config.yaml
num_hidden_layers: 8
hidden_size: 128
num_attention_heads: 4
num_key_value_heads: 1
head_dim: 32
intermediate_size: 320
vocab_size: 2048
hidden_act: "swiglu"
norm: "layernorm"
norm_place: "pre"
norm_eps: 1e-05
positions: "rope"
rope_theta: 81400.0
rope_fraction: 1.0
qk_norm: true
attn_scale: 0.177
bias: "qkv"
tie_word_embeddings: false
parallel_block: false
init: "normal"
init_std_qkv: 0.0691
init_std_o: 0.0
init_std_up: 0.0691
init_std_down: 0.0
init_mimetic: 0.5
optimizer: "muon_variant"
learning_rate: 0.0129
lr_mult_qkv: 0.7
lr_mult_o: 1.5
lr_mult_down: 0.7
beta1: 0.9
lr_head: 0.00447
warmup_steps: 0
schedule: "wsd"
decay_fraction: 0.948
decay_shape: "linear"
final_lr_fraction: 0.0
batch_tokens: 8192
max_seq_len: 2048
doc_mask: false
train_tokens: 91130000
max_steps: 11125
dataset: "wikipedia_en"
Each number is 128 + 32 x the weight over its row's rms, rounded and kept within 0 to 255. Layers, rows and columns count from 0. Numbers have three digits each. The size before them is the row's rms in percent of the matrix's.

# layer 2 MLP gate, 320x128, rms 0.247, rows 244-315, columns 0-63
091:113109175073145123098092056122138095122042172175085062145160158093165134109128157129156154092152049139071146147123136096131150108132123146069170121154122103139138122108155095137110087138140124
105:114152148152119179113124153085116124162100112117151172230082118069160164188084159127185121110057163176104138121146152120094137148107110101134097145051115193119104160132098158124111137156175134
105:138118141144111103227139090101135120088150182117083182167145122095161123101167109169095140114161103130119134156134108145126099083099155155127086129154095128081063131163075128138155124157144212
118:129147151180113123164146091104155178117145119134173171110123155125068140142141152214100135171105079117135094116155129165067115166099128169135082131110166106125107152189120138164142063110128141
094:122089104160065101200086147148100158129120100069086106114140110136079149186094129140134129122116152114111100077160134156124083198101188118175135171105114141034145108131122086118098143143122170
101:112124103147167116128108148123153110118076118154176124109165061144197128125162163150105182112104172113116138162169124094148113133088166092093138181100097129124127150099141151129150143094181115
087:129163122095110088138076129144174074149082217157186105095190170129115115132137104129139144143096134134090088109093142162131070135120140140124111132153147140193084119149103153124165108086173105
095:124059139176112144125093115142140167133135165112112058120183104189154089132117201144190111068084113100153148110124152072154157163083117113123135129166112071169117091069121173195094098140152108
097:115114112093132124117141122211114130106131062131155061070088120140123183132162101105156073135098136146119166148167107148130126129104088134113105220152089114136128100173150161115108160153173066
101:156116163121073178135125167176122123105137134091067093103139079124128157097116141155100148138135111137155151074164120129147149160043172141166124135135152103150186137170125112116104133088160125
105:155046188080069133129173157085090140158119089115098173180092167132131116145065193100127181165142138107109099045093108177175208129095160122166115141124083111110084094131128117178115130151173140
095:109128150151164157103090130041153186065102124141144139147107181120080116124142176131123133135109109121161084117081108105158070062160106144142143125105162146091119179116127124158089146074122161
107:124119168179152145078124116064122142115077090096106133140122112140099191100074083103062079171126176111141118206186112101138183164111179151124163130141116137157104094144165081108145121152190057
102:118107157059147175179131118109148173133111088150109126110127176137105035173137173132113174143125115148092142143119128148116100102166122170161070148145164108118126126111137098144108137157225146
098:114110221099146133150220186116129113103175171148123067195133113134135109119133087108124090143103104053172163130148139110120136125101173150107143098107084136105108151130105116146095119115176154
090:129133120137101065082160134157112145134163120088146121102134111109135123151108138062096167107173075117132187122147138119165129078159180116050128195146223126118131105127133119162120142152113102
096:142121166114123165134137114135063122151127086107132188152143120089121103069101121090151169149113107118085156133107113101160124114084136150109089119069130109171105101105109131160150090191105138
108:148156165118144114147151104130146125128188122140105160120097083066129124127135101171123125109112133096043120185134169163085136126102133150126123117109019101105074145148133081153139086183138098
110:140150154086148119200140063138172134137057130131134168124094155083135101116128134112163178146086084123109111136110136146160129099104134181103148090127113129147045130055136107176147209162100167
107:062088129129126109118147174120140169118145115173150177120087167131061122162140114159121159194123137113120059112090093175121143148107130148180027084121129082149116122120121157198154155130107091
095:105135113110117127144138130084172140145103119173130198201157141087130088144118176132143198160045146125083130151077161167134165115085152159106090117112136146171041133119117134130105139194131118
099:156135093199069093125149152085183193155128087162134137081124093146147185170145185093185126136092095133137116112174157121123132125100101114075118104100163164158117124110165078117148094147168144
098:126088145142107131113102167091128172155143126110080121114194172136116084171116137098176155151150076067035124099101134072138140187144116099120120114135182119136213127085111101128099128173137143
109:170151171170091164134141142086093168046087165097119093116111141119138103188128115113065150126126139148163105125111059144079127148136087147129121090146179166125129103158121128108094105145089156
103:119146082155134081199149127131140139098154104186178062092147101079131180128110180100083071194143199121122111186149181112135160147143174175134114061140141114096098152119108093177168113128120121
106:157139230143098172105087106093141169123107157081107113083156110109181122114066106128077092143157126103105124147145160185217106162157099100112172093139137137134162123164137119105140134116103177
090:105093180143197163145130169128130114160117162085158103080129152089114130106136098174086133115095079136119167117104094086139117146036144155157183183124111095151132148182131128114109142100130039
106:148107163110137126182066052125143083092110113091075113165138144094167079158157120107125134186130163195121166109147104190079102119152126102137195112159188104118137093149114094154102095050153160
087:152139145076136141145097128145109103090165134128160120147174190067142158145074127162146142125119140193072129171074173083141137122196134129138094143074155176130067093136166105144125110111126154
099:086135160108107144105174093117157142193122138154182141100145091108154095154129165172201100124158105096143098157164130062098087082103130096095092143139100140109162160152084134143121163132151079
099:172107155122151116164140097084115121116112085120108153165064158098095135163140146096123150129118086113129195106090074105184115098085141107123167155085192117139134175117113092158085108090143093
107:134144148121178131160076131116131141105157101177109155129183149112141090162106128160158126126155113129166154170185152129092151117054142120091111120108096129133202145098141066159156091143142117
103:137157184120129140138180149147156138135118068143150141091128127130113103150083087128114145084140144129171123108109141106083099134146191100108106112116105159115111200148137183164116154194117126
097:137112156165119131131193105082105151155031120132140203195166144128090157119134122125120088116156165084077070148120093128137156148111157164095108110110078129162145117117116094164148156084161114
097:090097130119089136118110114120124090111055114115079136136168093115116149176155110057102167082086160123052124174140155198130167101088106146067186118137096129151124125118126133108080117079114116
106:126124148106119122119097143115128091134094160127200104105153096088201152157142141132113160108133116088147139119094158202102083158112139075117176184213105121134091113093166112123138151173109105
100:138117149072119071188109132095193126131095161162125114151145114156160134112116205139138148099095139151103090207159124151158141082126164075147135145056151177146121128183069065114195164129116102
104:145144145067104143173113075119148118178100089128137135187157131081115131085084126135137093106132075170105183160067113116104109152178089189140133118107132128159106152126112117096136085183126161
107:173070148074184100174121148174083160085171208104181116110173098115093119148137110106131132153096116115137118121162178169150145144096109164118117092093118171084120103139117124177132066089152126
098:121123106116089063130155079147149170152149130092100072152066072145183127097140146158148127147114144103212167121150133148117089174182088126151073118105120152163174130119151123073170150136185138
086:103111111108135160125207140118142133094099121171080136124083125140082178121177191152163136134150135161117089126139131080105131126185076100141116109154141150207108131094176105152098095120210107
099:146126120130100112093092117139124142138165067091083107084104162197130138105090101121116108082137116145117135151130066106119112089052104151121119147126127125134116122037135138151112074150138108
089:117081198155110100191123113104119118120166125110164110164151122137186127077136095089177135165158111129116124196132151094144129093166158099068109149131129171128138100126120099166131152134066188
101:100164140105162146205137122116098073114095143102153158140084078080146156132159126213101145116136080103115097142153110209084165110146152148197128148160101119135093176110121062119178121042180174
091:132125106164087128129153157186134151096149077172138069109119246133153131082145136082074115170139109103157141166150126055084178110152211144117073088146128100110149101110115129149141107158151202
107:117151112092142112105145176137162067120142087126151117113125089132160089090123154084152056145187143110141166136135146174169128109135155079094134194189101090112210093151140132141135109168167095
097:070130127109164087103116118119069153172115131127132185115135115086125141162045064134181095157117095148127091199139152053150071107080154214101116104149131116145093143121088104157127138160156108
107:085159129113112101161168178079116224174034146092150130187141067129065140165116135168141113140077085139093119154197129145102138142111099112072115111087142140151100138154112112189159133137127134
116:134083112155119161157134136111104224149045160101121088127123194207152064127105140150167113088100122180097142084053089100173085110115058133165046151075105111153151153143112158110135141167142120
095:163128044138153099087157137159147085138134155114088124154080077136143129094123116164125108105134185168169170080130140084170112110095154149087139163203145060127122122148103131089201137060064133
107:114096141135211070109140131108165084119167164141111106172171115105112133098112179149085108124119156125177158111111029159125105150087124139164093174139105130089152102135174104147073148126150161
102:139190138174093100116062150097122110127139151093123146090191132080105146154151075113128140095087132108166091093086078168125155182158121167096140184146137107145155163195163100163180158117159082
110:213144173098165082131115070183116107153108166088117136115092111108144140085132112141053162165130090110150178123087102104159116093152199170084139092148106170128106116156130069108164141119130137
095:146177171133178157155151181187099106106113125139102109158138138111092074115114141094138109133089129085144136159205044143144161134024170140167116079074119149115071175191120097154150111129119137
094:140129094074086094124191145076180197084099113165136171111098111115098164080125188168136158158123139101156117175143095098143126113175154173105128139055116112161145075102136122184139111169133133
083:126114115125101105120118113082144144129110156126156166119106094143130079082087139146086177163141119100090174080117127084167076154092120156151110187052139129109147137138150164169073103118097105
096:171164133126159118106163123145071093127110150095107128137079125128152056102094116159162119127133146131018153148146089150155150134171153154098051124104062097139112107145151107115142146129081137
092:186079141115149135149156130130131104136109145128118098151158112154121189075114168099101130090167117118101122155082144079153163159085164146058186148137111117134148096154126110142060116091153081
096:164139146126139167064140088158138163138136119094150137173122142193156120172111114176091061154164174143100145115151119062119051139095168157086123104147153101160201116155181129142170138172084129
099:137115154161101135128142105122145108119110148118024102108110071159169144125114157106082167082123119142130175140092115162155130173086134143121060098119125154053179128128147113100050107122156141
103:146132124201173128184160102132104085110139146076088135138135097104149104131168089124103194127156143118139166125114139140104183126062216154141134119111179158008104171163141113099134074116078124
108:093143076160105111117069115140172126166121125222172113157160127094136107108114148139185112100116118186130090108101152090126064101125061145134155110128138200128140133086134125192113076190127206
107:048170136087172119090119177146122166161131113103107162136058173130096091126116077090152120171148149174127139112155162116137104119163117172126095096118156204138195099119159130181163112131081172
102:132151207134102124135095179125138176105177105138140150160241143138184069096123177158181106102120115125084111169142157166087139138102118131123107124142063105082170129146110097120091125184143172
099:092106182151119084128124148173099125099182180147138143123148082124152119115200116145108121126096144096176088105172107099189115093165175160138094117085172109124159166135122122110102101069160157
094:135080156139149140100174112110091125170101146147094050129151124128172140166111143170141136203121150115109143165121183105143158149108101101125163134186193121151187141194137117106095088107106060
099:089135165135120080131147084104138094088115108108146164120189145078154094187164124121153132165143137103079114142105125110084139119197103141086068158110204092158177146129150120134157074153089127
105:166130110136110122107089122085182095164157099157111163143136104148113194112032126119146089156150199167121160091086168152106156152115115151134174188167096148070124066126171141166125133185141125
090:158133126105182106168124137037167171144132125115110123186146123114087140123173075108160052099129104136108132187125110120078092122129075149118116166106091100180125112120149115171183107123086166
106:141127055139048165159126161097146135175147121129077108156138155165134132118093128156067152165102106188183159090115091113165104107123113121137095152069189129165147116143164145100140186145168148
087:146117120151104108122129155120145155136149150164171185172105139143151123132133192124173101071122110136123147176155137132169091078146130116113136159079173115097197122104101101142128090120105202
107:090094123153137135118085113122163130141158129138126152176159174127128103141127144108120146158113126154133158138087175132122057103151101091110159192125139135135144137107107151118072169166186148
# layer 2 MLP up, 320x128, rms 0.258, rows 244-314, columns 0-63
127:117098112186048114146097143097166100174124116125134074099186093127147197138162191111145118098113112153109160135147153031078160176135092081154163142131153123144159159154127134107153134140141102
110:143091109119180099147162108156115092118147107141110102112147130111103113118141085104085151171176142149115148169137138091151135113113127145145147175221101023130167104115167125097113139119080091
109:094141167090096121150135175117152132086105138128129120149182155165129152141140112140135088158077118118154140081117138162152161068200122107148134150106142113144098134134099119169136172107133142
098:154134124116143145104071094085132135115064126130153064095156135139143171153160133083125095083102124120154197103057124176091127134145093098141178140185142160141145112110137109124125212081109136
093:108168167156080135100105156126079114161074147093121099123153164126129134180131114087158167118151168151141089102079156074140097087020166097170210151172143134104123168121122149128067095149069117
105:103130138120139118168139108142111124128113096134104102147166139165117110143135141050102174082136091132121183118191137092163090131084130065146126114093143126093119133127148143106136128092130175
129:132123134151075096074106171116122132149148141117133148102230126187132093153109109123142160113219118116080106135132146127101159149130107064141175168133105089065203084128099122190101182133127186
093:138125132113131131158069120144126133121086105040149073157148147119077113168079171092078128084133163101084190078136130174190188149117155114135156143093088160127084145125128117126122131098126153
095:173143105092163043132175136167111076098121044119169127112138158090149122101138134139163122102131130144122170197201116149134117130131115111051223181148091108174124139116104092114145127118095161
100:086177054140171110082097079072140168170098145145146133124112153149105131169167187093132072084111165125083158134104112164141121155141087159121110194148137134114134105100128135129140085119110085
110:138105106149151095135175114120129124107160111101157153159144217114123078127098147122133118183189128065145167122090093168166187116180168142190135167188128117083138093129105099193114094156155123
087:110091134115100106140065079102190176140128099137119108162101165155093139166101139138168120123100143165108154159031151106155147082161102115126147135097113121078129162090106132172137116120108133
120:159181109146105115115101125163118094115142129162141089112145094146170027096146183158209120111154129183142174079124190138144149074143079127137078127114172154107137127139116164145156129105081155
097:124078117115141135137124190199106163114158118137178162147120111127121116114110138140072171123144113140127067120111166135106181161155161079116130202133111053050129126134129103131090156152074153
098:162133077197121118126122117187120101129157177085185082143132102157158172131083140139129086111101123124070092147140119117186136177113112166072146163126154144148114120137071204114139119069123107
173:118107105150135193083163152107098089138131126177134050064098138110106132144151072113113164175140157172141148145189197129137130178127089111129133099128189176162131100151153174091081133113106085
138:136077124133132163173117144091159136104075096195136194132229131110141167169138137086151149179123132081134106161026116163144163111117121117167094111127089149115098124153113092163108140168165126
101:109118148145133153149123151102166128111118117121131119084147140129135096186136140125191144110102112127134120140126150151182117076161137072145090074058132123170135110109093151160100192113126143
099:120087104135144172089117147108066119100129114168117118109166094133093109111162098042112090132161159157130163139124135148198172080095201114145116157120118109074193153142148129087115091123176114
092:193171162106081101163094105146113063142186131110106107124171132119133100141126085154153113110181097169159167111081121093193159085104113113148200118091103112141146144148105128121095117104122163
095:180126116169183159120112103176083135110134091067108094142089127168131161115089073121109066117169174169135102125118118109092088162135115139109087153151136131113151121096115184079148073109151088
085:126099135162054075130156183118126165128162143152133157121116107147113199157075155156153094121084118167129175127129108163111129113168056116170119115069108158149114131129134124116146140156169153
091:149131154179081121136137152153183073110130154192149090119122126128153127122118121179118149126116132134160089185183107047109156151123145051123090126092124121104150148157107098154145140099143174
093:156156130104098185086141140141137118152104073122118115115142102100083079121135172073155112133112166156106093151095169065156151127117162102139093162094115101136132157108120130139140144177111104
095:138152110131152162169098080090109130119051139142137155164133138151207131118192153139191154113116113107071086101136112128049149129097155079082114158102091139124082127104099064123149091167059115
095:139145143183073140149168175122179140098174111136069128136145094124161094098139113122133094132092090104089136126196109044100091130096139138164127086129130102106132145129140133072097086141079137
110:150130124136090098126118090123142113160117133125106095146046132118138183099073158132108107120093155163108112149124155101157133127111115116139129113114116158143147118116120132145141111142055131
112:231160180112128138110091124113111105088121136075105153129137114143163143154087125173174155200157122093107148051126077092092154176171136137144104144153132126094171107104128130166078111160137146
084:102107107180172137171164118119148187164108142090178099089150132162132140173161129054143102123086137064078124112142102104127112195137132123127099150135084117174141117153109113157101115111090069
089:078164152125162172134133169111180122118031092166087181155110114056130107132152122115162153184137123074127113193153080126105139082123147132110167131180070166140110158159102057091134177142149121
112:120091150076122095087160114122100182132184116149143138145151108144105118136134134112147129072116061109103100200150153072140115156101103096031095120131137134141172111110065104138139155189139150
103:110108118107114151129098086139151112102074104091113158134167113161131158094163179096164134155092181095062153105004146169109150153173104118146112179155125147167115186127172134148137154072157127
091:098105109146149144135084153170178143143144184191130101150158154052082153126140121051075120102151102181113143117192134105151118088074142114165147108139164086105080110113119131177125160081098087
089:104089130096158155161056202138079155134200163194109078076101113163119122144122113101101143166127092153095122108072137153109130110129198092184149174197131122088127086139126157127086109178150132
097:156109136139135172092136145158073054144084136125096145111108167124117134113110068106158153169127156162178134063131179108116078156112115105133110099163157135123122096183133121132103164119106133
104:196152096070130066112110095121120110126135091138159098110106158132139154115161134117164147133124152091129131126115096085062120138096131083100118207180094072118125147164141103140104134170101122
096:150116122115180141161167176148081121188098169116141117120109191150084153132097117073083067137179109124150137092105127128117115138106133168096142122144154056126139061133083177158155067180167153
095:159107158136065130151111130138109128157088109142155103163104135148128110077098111129120075095124100138116123117117137102094127112149142227141092104119118182149155104170187127177148144190096156
099:183147105126176117111118116157129094134097156071142116122152077093069162088099076102109088173112135163152145176155062082121147190059127158160110128083134126189082110162123149160088101077109131
099:131136148094160159148086099106179121100127072126145145172146145091153127130109106132148094133163176090097178131042107150162138093171127135160080090101110109121130158056155177129112169136112110
086:127078122090162113077205149089120131142076086168106203141071056098122140116138211098156136124134179125092107199123115153108126088165149115120130116168148170103147103091128089153091151119098104
090:171143158123154142130159117158112087068119163154157099131106167111159139050110067070090112182146153093168133068116080082123193150136130174171092111132103094079111114162164102160169142139140130
080:155148140077129153093165124162173080108098157178069098090088092091133157198110127113117135102113118086119126068147106154137139144065110151133100106135128083133031190146112081090125126104182069
098:088124120190125162064136108131112186147160136182114106126199134105114161137161161121159087106094124169169139107099169097156080153139065105122169122113215157143079145071144169103161116151099147
083:141095120130138085149086148134082125112119113139148229182145080107117113100108136111110137165083119133122168150143145060150112151083150102108166109175162115173135096179106117171087138164102133
106:131139110091113112041141126177157061119191110142127128073175142143067123133074118173150149152107102110140115189122151071160151149122129114142085121144106089155191146112152159130182148117191128
105:062153126100137109135115119186060137145060162143092144129102139078088098144127152143124128134063121130186126167127128111136052084139171156123121063096145116143104130153139100121122191062163108
097:066136085112099102226163141110106153098136122092159171175164119102097101131106165091126156145085137104067134110122115143152147167146112083083131128073102116174117138130133072182161153139169115
071:163044138133123127152093090112102114111091137155095096107163061120165070138130080157111183188108092086069139167147103131075191135062124110066158160130143114160129159139137120143134080145136057
095:099091141138107187137101130087110148078085153227104120122172147130107146152099131108150117116125062101089135168078101135124161130101121126159135127101096180185117159172122118110098141112151101
102:190104163115190120140108085148081123097074120129146077139144121146124140093157138074092077152168157093127134155130084079092130149064135113157145157107085126066128137126121083127141123151093129
110:139136111137159141061131103139114128137168124157180089136155151138089176146115030101115115097185105157129093119121136134141149173146079123100148106089143188166122062085132158184150143123113123
099:131105086126104145109141109145136143101129168171133138126095123108108150146089056158056144152100149145139131137154181125143132122129093157178147097137129038046107123118146119089120142091123092
101:159103091138121162096106096136114112158093118137085176156108120167149152092115132150131168204102166225123104114094157079152084121099127090105147127154160089138143110144052175087133088123119085
088:132101128144169163102132078156187092180082155095080039120130161183171119106109149127150113139122155131149118070130140107180128131084056070157135133132134049074174160150155127111100176072152133
164:107128112139112110109076094115181129125170090178147154122201141138178091141137112107161127136214138090095106134064144163097158077179183130100166120123150147104130101098141126168180148173139183
092:147113100180136172112130120142141116102154115170172130145134128136134165091170169136186101164119176082123105144110140071161089155162099084097160198075133125130076168100103124111113130148133112
092:107191128109166045106107152142158106110134152097156103101124164100120149144104060085062150174151161151133104120101110133112134112130130152098149183163086141127183124146073185159159088087115129
091:158192147119140131131124109152070040108160180073094064081149088078137064099169103101085129161116120147114132129117101165185152163157183123150087137133095099114078143081116153142190132111089149
095:109100097165171111098098103176143181214099123105196141113162098126154132125060145168121107106151129163121102086092169159106078104142071059071132180142151123173191125099118127098121179125149095
099:099159128146112130106167147083159157164115152203131108128164118103125160066122121152178126163122133170095142131120132087144125127161095102127117135163127107226135067090101159194131165135100155
095:114131131100145123130211100164133181142149125121134171124093126176103152133102068126091146152117114100117145124110146129104110234099143228138081157131097062092146108152071179141121082153109110
087:140167107118139126134094119093158156106174123141128146166124076153101099147051082106134094116185209220112110167142163115165130111134130143117128111128141126135159074112109116219159089123110185
094:149072135126185146162150121185108090093079119139119124134100074134087133119207128072112086108137128098112121107146102098140117114150116148184149160119134089171110161179174130147085110131154160
086:185105105101129077114145103122128102121140160120161098109107106113139126131049152040094125137182125152126141102085116082112171097132125141135124123072100144163102082160133133185162149190124127
088:119124178082176130162122180118133156112160082098179134136133119137118130137126055150143102141107131146106159158181168110108198159118138088131141136176125126164195128160101079145118099128121085
102:124106129103115080157109137128233088120141160079125152173127131090141121178132088154091189141121114130156172135146061139115149140119158099115172130095133126108124117092069135141088148110068154
076:110103131141138120123088214132145119149069155081057112120120151088174109127169140158121129136159074097099166089111122126126118125072166142146142170111131094183091208159145073137168097020073084
080:142071114160149089110111138100127108180106144088093098179123139123114156108182114142115128132102124204090158170113121076179164162146142149091114160154108124159125127137083117095144121125174073
090:116141113107130178136137176122086138135138124142160150146168108148074143120070138167071172111098150176109157155169095024121096122068155153160122118135147091136139096179148135152153135126118145
085:098128101121089133163162141124078122205149096177102098134120102158098123158159137063121121102158153197138189118118148059168067131132114082137131057106149136117185125131192123193167138097120173
# layer 2 MLP down (transposed), 320x128, rms 0.0996, rows 244-314, columns 0-63
106:141137087201091114140173152101159095147128085173142087167167138195148165123165170117134132145143097152152086164098110086083117174080111115144132169101144094173104127143104060120117167094099156
105:176143133118102112148089056170148088112113173109088123033113164121086111131107093175131154132138177058184197150147129132133123186158143158110097095108108095095144094191134204137164132069158107
108:132122154097149150173137116167140114102136127136099122081142144160206138087101143169085133100148120148103100124138067175134101126167093211144127143073079141135114138182117105164065156046127153
097:137128140051138141137148108169101107094082110084106125166092090176173104176110157118181122132159157111159058115133157148139163142098101142118166089142165141157137079097134134180144086108164166
097:128150150095159173116134127142174168138153116176127139159133129131138126032144169139066122133140132082100148127090070137161150180158063116105105070099165134184126077129160144114078131103154074
104:077111165110140099129162159100143110110169150090074120178170120133104161127144100091112156193120112155143123089138105129168122099150098103182117159114094153102111203181182047075143113107198086
110:145077150126117132122129161114141095126178075160148124126165130147164116082053153093101118090153093105115149108136106107165101157179083074097118082172088159066227137093189105133134146161162118
091:089124149064133147184093029098091152126122187125122136133131120121175086161197167088106083113061114118110129128102111179171218158165144116119119054160124124149126136091123128151136132126120132
101:138103107130094152166116139087129088105183155161161135096132176101137172108107133131112114157119135133144180165133137108117112082172126138107118155110071125117149096231113142112143094105172124
100:127079122158129153137110094170174076139095150098165136124147114112157103140114139144097145173136123139152147105111141069107136075076135046111101121095120114111104173180108167157111130105114081
110:141132108137114102168166141122025156150087076155135141128130229130136153097156103102118127133133102109122109125171189156159146154108142133122145158130062144120124060111138126099168094179131118
089:143104185207060166086091186124103115119169151118094126117079132109141139147108116132154107113113154119101189112165143119108120151174136130067085087118135127089219176099160071134122143096118068
105:130114072101096107109098112138105099097126120158145096060104130134134112138132171156165091117135133146130187165094167185130104147125099126161107095109184145151126136137143202122156103120130134
095:163175230101146130133059093104107082124111186104108108120219163131095217134141115134138117164134138128144133148118161111111086132059132084131156089169123149120085156134090214118150120106133152
098:150156162152110089133138120168176143123133140135113061164144058129133123135173090159116064180172139109130164172093168092113172140136080152060105149168121137127097119125076105083093137073134072
136:103106143152075150083159147174060100134148115139121077089095105142101136153128093099112159182128127179136155114177192136127121143153121163120120132171201111159140089123195220080087132134119089
126:109130142087079114118095134091118114157082095207160170137118183126101130127070177063217083145119166065104111157112102169153147098192131190132099157111136170125073148119113069118164131068112089
107:090172090143085162097140119126134128137182130172114062085161171124190153134127093121079109145098099180137154113105174085123113078145069124163140129134193120154139135175094087104100123093107152
101:116114125166095132121080158091046138140131153134093125166143143129068111160153157139081150187189159036146139160121124120101032104155103105137113152112103115146142116159107175121169138113137081
096:172155105103132183164104116163114101121132095133104192092172100119218145114067139101160117164152140141137151114106153089133115100148138207092151116106103150098128133154076129113134067071169113
102:116115106148089115146110167168083123095110151133135102068119111150139120171138164073118124060134135096141140148123173137136180031141126178152087118149134097137104089089137086165107150182161127
088:143173139115152106078189119128114097098212131126134190084117185126111111070094111063118150138097125082081150088145141123174130106135097125146128063107116179127172129096132074059136148142158132
100:157113088124095142137124110094053129136112095153134106151166131132196160111109114103118116066191102098094107076138157104154165121075070155127140156126182055170171101094145111103127101178153118
105:061081132158126164155110171089130094133129139105126150120105144188105133146108150165144110119188112157163138124169079131122096145138075144158147105212105156113108147127152151118089107136150166
098:105079193110080197094095149120118111147180139158028139138084111221099120138148127133139179115127102201121099090155104128116085132129153126079158135168117176136071139141158146075103091130128120
092:184122156151126156148151103097180151150156114156125134102136138126128129091130134083151094137131177133135080068148116066192165119175193083138049136213125106132108142098101138091155105114114141
111:143149128111187110156110193112170175111133083118132165138136112100115145083108104160146141109081071127136163144159115072111119146099149127110153181122108139056130103173099166117124143084124109
105:157187096121150116182160173135092130138170096164151158168181113138151139091125107111081144117158147127134097117109119109172125147128072138157143066112139109228155085148161075136130109125126121
095:078130158058082153203108061126119179119080132159113168169123132197135156109167084119137094126126093100126099118166148077086123114147129122131098108098065124146114146154044121142134116156125136
095:158136132145119134121120135138172057124149158127157131165120123169128113161113110166110121078218120160159153121185130104154151115121131103093088106147147168191099111173114137155156162100169126
108:129087117113128122177172127127124164157106130138126123128134071102114110163125065116145204074158131082116071224140122142160099151120152113096159130134217087139180124124113191116146127121129153
101:131138126104105068157154120091135096106168133149195135149152128116090121130087135199105168145118153106108076107161173170162200108090152099152128151120119183069105171106115095074122174170104095
096:119127065149129123134131117147154105089138145104142144153137136118172142042159116187203182134087102173081108187133191121119093121109092091105129077152134154124091163111183150082153069107105115
095:119166116127196142106074155152083147125170135183143105150100076124094156139090136068147172144144050173069169105124100158107125151093130127106151144113141147125119134148195062104084120170140170
095:116131112119119132148116097132138147124083123130175104096118105024157113104157155106116129122178226130127173097139145174134126093174073150168131067166085090116158155087139076083122128133096128
106:130114138146139147124118133180208126083151152085097108172148145078158190081195185111116132125079136121129158175077133129166164126152094094161111136128123145102190140081070109139155162092052087
093:147069069156148125139173126120179176144143088079176179139141046147151129124194136134111062177177098138093140138175120104122136123057148100149160165153103151158100140100148143176118163038152137
098:104095117130142173112119143128131094191096103129160131174103125109068158064161098097073085103167098146131135070121132124107143191128111177128136103107136103142141092096125144144150091166124139
106:101150157126156153128133127101184150081134150160168117122158114136084105080063173117020128080105166155124158115112125147151153136109148141137118062135108096149099120114122158195155163165105118
103:094101095131108135119120098141153100178171145135102148107106169090089064207057185089115160124185129179160081111084128123120125167165132118134143123213115134132123075161147079131094119109143136
096:181131096113177144132146158127138126125112114107106157152129152116080176108171153125093098058145124108119079162152135124132155116181114098149113120176169132205147129103087059167086081082163123
091:147079137134131178140150141135091126193147133072100064205129184161160151128188096135148127130120147154126113122110074150140165099110140151091158156164136145113116098181146137148126111081112098
090:147176101072107174077197160179153125122111144138149111107136136098151086143117147116146164119127089067114058149098165155093167145154114104098145144137086187122085143161124125143172071189136072
101:155160117112111128162067110102081111138108018112072179120120098137179166145148156088151155106129169102149124154129163106095133095140154169124140126098153120130133131126193185110105125141084139
094:158079124164120125155164139193120167126173082102165144106109081122077111099112160122056097147109153117108176117115113112152123104127129094153172107073165088160046081185174120124103128130149094
105:147165106084100167075119158137120142090122117130128125140064134149116171112099170136083105105141101127065172120165123078082150187143148171072157091150061123109119149181145138124125109118157203
105:120140110108129135197048104164105166088113130172055154117093104080138159147120185138138151133117177114166087132096092162204203114152109079125137076105158167155155107151126107068101178102111174
101:143101130137090090142122147116120134116142167092053098171161139132068157150132135139142126140116141178151096113114149149149146106192122150115086125180148124151133051177155118125099094136116140
092:148124103118150158134157091109098153131058134076156079147126203213169117152129115149164126102144100161088153123074118133129111096093080098161060125097118150156202135161071167104083137128206162
084:157156120167149106137152118142116099168150164106101153165134081145141070103147193142073140117092198138196116111127165115124142114097146100126169120131151097046191081145133176136122125101146145
100:135131147062159146105112135112131175043184069184164086123133111130072114145109173146106129112066120156118141166138187168158138105098090101136167132060102118134113139095155115147123115166089179
105:091180103200066124177150122124098157141128155160138068115121107092187090149062134107132157164104102158141126141141125150107122060111142174084154116143117181138142178136134131118114135167070140
101:152129150127084138101140155115125103154156132167114119129093135126159130115145135125148135156119064072070125091133136157090143118114147068177133166072084111086044087066159129066103123098142138
100:106108088164121171073071115142136113149122135092125160124099126100124144088124119186136126148103205091128067097125114124101108151133100134132131126181156090154132173144141255091143132115154097
093:140122150170193149107086149158150058136093174081114109178098148145107119105119128120166093151166101142120098138165193155149153102139053106116166139115109108111173154112163086086142158117167155
145:123108088131123102149110162129199124098150058161093142143156172120136118147105138128141137126150160089128117169099166168109147059238161092102094106083141137123173099090127135203159115134140153
100:181110130099148151104136136215078059133054182125118127118176098106137099065110140164149120235107133106071170171097104151118105121162125118110107120102134153154140127124143147133208149163126114
094:090165142125058151112108115104136133122120121135112169066146097122196115115181113152075140128160125046139165123145090073147073122114117223126135178118068135115157165179109134155143169153144067
095:160130114157144070112111163110176151141118129135107111154136160108120156129119086122099147084113124119162107119153136148119122099121093122132100160132085153146088093091120062129148111146128100
090:112094120140167159146092085149157135082104158122159144104126118116098131122129099142092105120102195168150095103146081097131138144153163157109169121084133181109125071135098111105157145132150096
093:094134082116134084084127119176106153121122133084160188145123131130142115192148110120122084116118135127155125122093147128075162148047120158170126157146216144074110128156162148142088140085162163
089:130171104075089141182114106145154136089098119142137173153095072118091125125108104120177106107150064118120140096130178089096115183153142090146180154101122134174176097167105191142079116136112087
090:131111123183172098057171155099103112075103123112110185060151140198044133124177164122126108132119109157111164116143104153145120138099127072118182186169129085136127130152131111098128166081113097
099:122118131066071129084145135140172148154110113160118119123092118143098128184124086077112147149119120095100103107081162155126129092148187117149057154089112119147154095112132143112134109204123139
093:129171114091129069189168147108114118125129120121140092091152109109179099157157166111079122139111074137157046121184110125131080052165158131170102128123143150069110092148130105085104137181162103
095:146136113149151104086070102209137092187146114146108116222084158125156089107143179151164145164119092101139115188150061178172121109107108147073118112138140166166167129129117162161120116174136130
106:069176117132131124145085152156116086155134112167165148115096167152137098148099153141112131109153114020071148077087144098111103152123081100139120126054170129108149189179149124157136129170176132
086:140055152171136150100104100113114116186180085088181146140122138084185172120068124122144111134117168160118155184123097163087163158120189107116137148107062129135147179161086139212069126124131116
089:105152193167129138067126134169161124113138148067095120162149140136106157129174168124138075189147139153070099166120123139119106108155139100133155103105211099113129109180127091110104152165149128
099:177115124128162120170114136122160131129086179138112109132161133173072124135089112130097138130087170200188166095147166103128122091088148068123113166142160149133123180175112146156101133172155145
090:124123118108128165135133097126063109153144088129155117099131093207105129170152097132133099152163157166126200175050118094170111079136182128100145083124088078126084157121105095191172166103138155